{"num_hidden_layers": 13, "hidden_size": 256, "num_attention_heads": 2, "num_key_value_heads": 2, "head_dim": 128, "intermediate_size": 704, "vocab_size": 32078, "hidden_act": "swiglu", "norm": "rmsnorm", "norm_place": "pre", "norm_eps": 1e-05, "positions": "rope", "rope_theta": 10000.0, "rope_fraction": 1.0, "qk_norm": false, "attn_scale": 0.0884, "bias": "none", "tie_word_embeddings": false, "parallel_block": false, "init": "uniform", "init_std_qkv": 0.0551, "init_std_o": 0.0, "init_std_up": 0.0551, "init_std_down": 0.0, "init_mimetic": 0.7, "optimizer": "muon_variant", "learning_rate": 0.00797, "lr_mult_o": 1.41, "lr_mult_up": 0.989, "beta1": 0.9, "lr_head": 0.00687, "max_grad_norm": 2.0, "warmup_steps": 200, "schedule": "wsd", "decay_fraction": 0.817, "decay_shape": "linear", "final_lr_fraction": 0.0, "batch_tokens": 32768, "max_seq_len": 512, "doc_mask": true, "train_tokens": 539300000, "max_steps": 16459, "dataset": "wikipedia_en"}
Each number is 500 + 50 x the weight over its row's rms, rounded and kept within 0 to 999. Layers, rows and columns count from 0. Numbers have three digits each. The size before them is the row's rms in percent of the matrix's.

# layer 10 attention output (transposed), 256x256, rms 0.166, rows 155-167, columns 0-255
082:501438513532571535451429469551546446474519589466484510402557543453485613435537495474504531565433512480545472564488575526465499497474506498520473495471522506532470556547479566513403623495522513483527529481487527540500515458641478504513525336569492466471563467484426502439469482441558448497525449540420472562589469538545525478500541500533522524473496531518565477467521453547571459410525504484531528450432444442503452409466499541422487446576450508386505526470550597504531450515522586450459573517387427556476516498493481421482437623459512603556542430382576451437484516423538449499554463541517530514545512483391421488529490457460509580527497388542495552440509489447482462547467453443449454518426457510422558455513520489498541531476618497476521584548450589450405535468493536
078:530527411462529527466519467488466550452569464414621479434550467498514485452392500533614460478495398663466410542487504458506510511508507433439497524501553498507528424426531544539503537557561502580545449496521478485446562509428440569473444535448475416495470414499495519571571474507457549528556483520538552509567567533414477568583444424478476467482442514518459635451556463468444554525511447505470489464531507432607529578435477551394454551568570407468477492500561516481434410457539451465518462494503517460496478535541472496479595499477572514524583464561451554569560498452428450537548541517463559496429372597497435438527491524552527469497423537466513483513457487545526539548514491445528576583551524591570506450555532554565546479527468555509519590523503588462516501546529485
080:592488504451479505530539434478526521552450539507473497599476530564453513564489442516489531496486581511527542467492483464551520482489453492611500548412532540460525573539557544545605458408472508599522543490495532527557491498477418424472393491533474456492457488500488493505443599486454475524444471442551546583571430471462511532526444546530435474507480397527435567509494557473450382522380406448436535431550494500472468509492519526534488509568431507550452529414601522563639552404560502475518530448451628483469538544497383457380478427484585543561494523448402530484480494426538430541402519572484514418539492405599538422461403522507535502509471483518541455489562533454504520601497469522494481568483567517532483521489533555536395469477491507520552452456554480453492541483487544
081:491496468470527555457510530452532599557462499471415536404658484549440520425544395485489474532514465456530508532528447535586448508628539543496518562592579496548510448579518532480382656386482557480461514527470494548566533461504502483493461460556553444531477515406452496524558396561453542573544513449477526440401431435505471489470452466531450504452571497492468504524572484513450477548493499512459466519508422510439556508549477485440451519506450494536467406557566461530576540513467509522314544511432532443525516514433506479451470533483424523560547491510499467406496490518543584457570567520534462505489591471534386506472526440567513573460428471511532587527549529423505505469447476461458473539492499483573474521544442544422435537557448532436583506531534538528487457560452481
083:459484442456543464495501537533534495465611558570434402547532464572446489556508437569482522522579578516459416533511494539410447469493456541484462491483493480447422510424518456516443313443433443436503461468470465411492519560523532483510545587443505460401519547480475570402462528499501577435516508499557509469481513464462446460549529460552514542496512570499480533625512451487521403525430511507496521616438544466488608466470491521559536509510533545506496453585471563432449495514394472414524577426471429551486490490594525491554480614513473511478619536486486490476506471536534511488414524583570534540470538604578453535495484485527611569583534546589470529499563526493499451491411418526554543480503447459544547535451466487508522532498495526407454448519544426550565518422515536
082:477565569503463395519520519456518559529542525533542540546471470478516504489401453434523554499520525460521502525445479526457506464545396472578497574553452391468587541550519485496634561452520462473503389473531505611442437547455541474437446442357556446448496585475493508502558507540558474416520509423512521517401541513468435495528619452504438531508543551466532543468565586527523523502496501453624544452503447464582477506441510575486408555573532502516535524531458427514533548509413534500501403550533461405388490573500484492464473458463472514489453557423509506487540487444553533565461538467555538531495545499480490428439579542665533461506511512601584530486468496510481499467455524470512546452523496462438501516536530475545534557517403519477426432436455561573512617511556474
075:474514571521570497543522422633553469530487524495418502541407496522615532490500407498517457545516561490536624498428488520560456433472470508445460464526492506474542464539514528535567486476417460461437516471407626509587488537513505508380442480506514441649447427477456508531539522520501525455524504463566620548553516441465614501409468485520414491520516524534463451566532460561499507551440536505561547418445477462455575466564431480483442563494481547405433523514502417526507499443522457438445479577508482528598502506436452420504508515571440544500460458452506412454544554444556454465416399572563497456510543576461502505448473575499534482453472552393484533414456475508453486516511505562414527470576523533527468559481517441485509491461501404447542589533449587500471486518482543
070:487407503503549523491470506555524472500471437462540560506449461523496502583465488498503505502555564572437521526458473429487544510355472492470428531469470521492498509535524506426451663490537463459529503581475541539524442482514479422561499412451577567493545420452449558476593485505474540508491553466479493440524529487537483464419472458511540484549507472424457550606551574569453516556564529549525330557559431480430539386554516505549508481492521501502438510506401518430491485444558545559515506408531462533448494467545534420469540503524511462436465516509460574528552543486640402525451381554450461449544552469499474511550490562548533516449459437424451533505482473536555418498514512570447438594548397581427486488462519519429481396484474474433499499493482480509534433639561491
083:470577431512496540463431493353514609419500435527511506603580522528477483451468521482537570504537542551467502561518531533478551411466449521578553517479506407448455526394509531468501485508582460493566540508497554501578539536480480488538411523576447573502454515503502465562528443597595423577517512488480475474451460404557464541521521432593454500531574540453424539460493545542443542467519503424529504528416563525492532551581428450506499423462490556444496531551427513498444559502621596477463461480494500506557348424475594615445506523527409510543386451510532468540606520599489494555495498527504464564495452531426488447437446488508551510442458547522435524535521527475431485456554510454433488518520447513534520529519459512462478466386470436503583547564499528431487511517559473
084:424523518543535428450480425490479646481512479476468429560499530449494432436611557443496467504527529478485474459564566579482459610627524504562532537489493541471517541516474465526484350545493449522559544546484422646526452538546457499460503445451506650532456612553465530574471429516517563563525493487510438453483405555499484458503456512401461459586468549528554485435644399452578540414521559458496554505400423521509460506563571501557437511514492491484510507455517457564524561474455536525639563463464437519485502421500570501448493527381579475573403454479446482569535506500511479501524444516435502451528519519433485504455554469441498487489448485585455483492555522483529480531524490526482513472581510467547503451505444485500491466559555564446512440510502490514518517468514567
078:471483565548530498419489627484476470519539516477565583567495492568550470496464490475443476487450502526442511508507535499471531423496502574550554478547456482573452534523515548526482605472466446473410475615523501533438511534471577521501567488526484516423492539508481489478448472473588462465522480535480523536444460576492489518574434523488494457561476572550548478533397511498555584506596430467408523553504524595539512456500569479461512539469567428573489551551478538531524574459556519509459430441470464445488414570471489515496508569566459485410491426491400503463521532574430489481476461403553567524531592565540498438515378583445420495626608570566447581457491461561484455466555467598463542569425512539558490549537555485505488418538509558624527575479559421567515553465544455
076:538526463432516599556470506545534507493529537446479463514536429517552465447516603502453588557442465485514518501501556592481515506540547420514479514543429567480427526444477497411598369463555463497398478518567473476497438497539472449469449518528439584474461537524439521443467583458543458518526453529419499494431538407471500522476430454472480409558450512483562434384566430406531512455422520521513580455476467541470496526463421561521562566502372421518564510460461541477486502568523541435528425539513445546460547464430519528478504545517489517521561614383424498594374493497526430440399547558551522437515502562495493528431490529527532510461487527617503463555439464466500492437514453531508448539513450513526486499468576591475544538539548583562481468511491503558586559496410443
077:495515478445508422455551586455429497358517464605478472560527557546551521485549499541534491479515572532467544413563582545539580412472543609532540490442519525427510472452566510488572428471463532560511542421457495486516431516499540509597540466520491581511492532497566517589546515588594514483513475515512452524513476581517453536564516487547471520496550501561524392470523476437562501489537571479429454496456556496522575488460562528506483574498552486480455583518496514464580525477494523459536512357489540540448593522561605531445438514520503496428628480591570510509541502424438456485442483522457483507538538462568540450506611571576496492504437619587462451493473518604589414499629551482467520458565492454560467488542530577531470451522542497438533515472570423504489534471534535
# layer 10 attention value, 256x256, rms 0.14, rows 156-168, columns 0-255
077:501415466588590537478488548503529434458521485521508468483478530545558536512493475466500495489498511424441509523472514461470401526556581558449552559432477497540474445433492472492518591417468444597476482541505381485501483537485578535499551599561550512481469552526582420586512472517540609522494487502417497574562559380529563557397455560582511497513484510493472491558555482542436512475547510471555579495482443524475531538569508486482439532534520495488462542585598535554468477536507416613427546477433589497572535461452589472470434521532508517443514438524500467523488565623436478505460509445564411505449468617460498496511524543406505401541563543469470444526423505474560534491451449403584423484445460585455577543540494453454536469476492586524497477500500388538491507526382504
078:492557507480543414535479570569471556589410495492411470516521484477506443580487410596476472617487451480484515575509460544528502490453525512509606502438503416464538490558520563552498502476447537522510502497405518431543525553510441517458510536538502451498537504584503570448457479510526476527502584552589561479517555457537556464502501548470452561473461453509491545520537541480510503442491521493591501605480485410508569450550567529505548560539398458408501558364532439580409493383593528545460523424445452599530461424432459455546503556505506450451514556487457503454502482470544475408487554473543563538497563578445581522545378430468526563495484568451461492507589544481476518493475427446551506496406466465423442565448479629474444479507455584487481523459463520527377479534501472
078:444512438583595433389433511475404514563479516501410444527532437538480496568553457491501468494440509606501580453609487475453535513595412536507523457502600489454494605413485448494530532512457509455466426432515437512576463422548489455516542445500525491454483514453435590557448407471520485534532600447509516566479464652576547449521486437534499489437560475445444476606540461489496517454577527486426563431516468444403519498329405414473443555496517510457540511547446525480540567435480461521461526487526491586504555428525480500517550527514541451483574465505474475573510489469514555498515511513468527509458555539583452471525499489523473485558447488566507559529472436509409498528468506539543523508543496525445442439514429644477562476389473415502494459462476443497535459522490499
084:486538470534468492414528437528439553567537584483506497473429562480612490494541484523433556540513511427436449484576474423522478499431475485496430449536388492494437443613575433510531505469498495481484566549521457540488555433470536488491560478462444461527472483439463448482498561575621489580580467449557435514548602437565513426455541441476460561486636475452485503477425540479429604435458472545483500467510491375551461573490470507534432421456496444461503504432465530533643528465461547515467535502517535422519557565585536454528509519468562556451488428492526448501476471409577513539528548403429471510553482518527452490505474431457566537565555448475620467559502432467481501457514448473521446552522472466550524519532460450502438561493520514493522492345505564469521406479408511
081:431385466450427487585571490590472460567523450501533498454607552503530607449553414495544489562546526583500490420557425521469453530448586508474531511522432482447563527554423520487545511393497484524581490466513449520523466564482447498495451511501528542555492498460408503546513483536482494401467523557430500549480547544496467474501441503537479492608613475463481508449450572480542464495583463534549460498529556570551533569455479446624460544414460594466497467399420460513477544470404428497456506441462467479446565432482460561546531503485428589498429475453434432545449537501442430589449519533531466519465537509514514451474541517571508537591581505507556517515514528436582555607444393517490454541560433506497534590519514564528556490495519471487437512392567551520467591472539515
075:573452568486388496409468466508532488559511425504510553542436446482544408452516384554453460448506545494564565488448560498587440589635545492572552418516538424498548565595565443599488486492494504535564441500471589499535511521614482480531442538488502434571465526460455516445481430442514457475597554499532620511476530588476519505456457524428543425465438506503506513515471593440480544542530587524479432514551532422499496515496554466588521540474501442586503495451588600440546514449561466502481488548415539534534581471498490507442472512514532525443625408471536398514455549514538447480515579510492436413412602506521539533454497515505421436440535489553491448551453490499524540517525543499443452518558487488502481582434478512465531525435559532483490559485552564549434463487548467
072:533507578500373508441466452567445493492459488472405445520541449372575508530469499470410464511563496572547471482503478478595586522572470410593445502486457483464525555540529427431527559538543453492530608520561453567418462489531479480496508457516530486496493532492579498455488522432413488474582479505441479477520476478512575491488517514497535500448538436522437495497363561510520456454564537519470499495556482488532555404548441539560395548560480381515442595497573526493420447486607436507551514578547546496440534558484408442452480554580526440514422463491407544498538500460568463502449493492543448473551428485512521499525492510498512504456488539522488486612550553506571517413410548520473372470512520489492494502527508512553500427491498534391507566599488570417379493589450498
082:547514521503519501436494495480388484469424493459537589570548506518515540447509501485612516513448523550519479422498493437508563474463530491533434497486471366463550523491544529598497452418467517490586592469545494505515482555551458463442500573479525484449475446506503558458566489450516381371517542398444497478503460411531547453510460522529545423469443410424535514563542491450433456473557571486482578465518439521541489446539461460463440429446549526496453498545507593363438489565359477532469545503565535558459440461509546569609462580507520466470458415581486520611458429509463524578500456451456521556455615524431481526481505474559464452407520551552555505492484499506491498491471508566491533491389489519540620481479545480589447530445399522505520520496484555448513574499438470
082:433445508449464536492565461446430516477525559483541437521512513499498455554406486441412409492453550516511523506486498559544461479392519539568468514537473371473473502486464600439494433521578436535515394501462576534488528512479503474450481426575453586520534502462465490512519601525476484463457448424532539592570495455526502473481542437356456464391471527512596452461578484569526387536511446478497496473443492544501617471534553597448528536483484485519480529526399448503576570484497552515481589437496564545476425489526528553460590557357577469536539469480496503504505518501496516537535488534495508534421483411525476513515517506377470416497488470627531486506435514462487410478449418544583508558489476505475515436474552607541512614529458551488458497434471550484470551569509567
077:570417430606469422533439459579457454485480475536527494543424563425464484483470525394565518491460458601464521498519412540473546491518498514451524502549482521542500429495502540460560523485549468531405495393538521417507521468574556542387520543494557578530488455514532562516583493490555412475467503485442465442497460435483455440552496563514508457479586499564475557425430597505343572454488390508481458475482587552385478521584434444523516394451549382552433482592376530506504474524517547394442485483422417428591456475509534380530624480458440488579435512517528449529496528510537476561506539507511528524546436562497446486430450449504542534443543548499483545550545566450485469477517512524564504539526536548457537539529456497505499490527467453492526511504459515462484491513459521
077:479479434505585465523499425528478562436412464499603551561444522558402513461470479466486497563465546453490472449517527530568438528441429488501503568541445631522472471519483430549526436551423493557561479541465373511472412529451475501435406454461515472531544488433433464477440491550543612496498497486414551598450595508508515393563518559458521484464400528528501555463535507555479526472497417474466548490537485463558467475577557520448501499533484502529533443522381463484540438535497441509551526466408410492498440476395576487411421501507519443403531565481549532515586468459584487559589506445492605509542478520504473433561524453477445583432493502512514453542362501504598520527552475544606488527493511490447484487434552616446522604505534508501495536485547509530521516466500525
078:532490523527500594462519469498461579505526576540497419547487456494397437493447462484561529542617475517539511510482497457539524541356518538515482457455578457537460554586513517519537495442425491427455534418533484475546589503492559521519484571415536568550530562510536427524482583432618463429440613441503529490521470432433478543480520568404463507495568381529570515497510438476452539519572555556568534529466495441605613561474503549467496429544516508460454445549543453428572481506436523465401501406503518447472433532463539442488577581529506516516465506466410511420501512587504515496515527578447498518568490566535526476437406367534493497505484443499520505550414525549544535518458437484452533506452473498505556486479482468637476540559453563402530456429489485509560470515543516
076:464536506542482558566497590461534460386408383485524544481533517476563476587511497481467522517470532578441469465479532452590569363433424459402514527508489559531533532505503520481530483513549447481484514437586515502424505491432588474582472506492511609532466497514486483549474471374488509465459538492584474430516412494468510568508551456551576544447402492428422487463519496503431410474480515499462534455513564371544528585504550487483418504486483517580482455521545472446517563507486439520476528539436442465500509408405541532438523490565546515507516497494428460538501557433488460532513492500489545465484423517486452478529613460506471479497557412531513530491502472549513519335439405545512470442522467584491433512420403535469573591432472453567521601528488493450540434507460389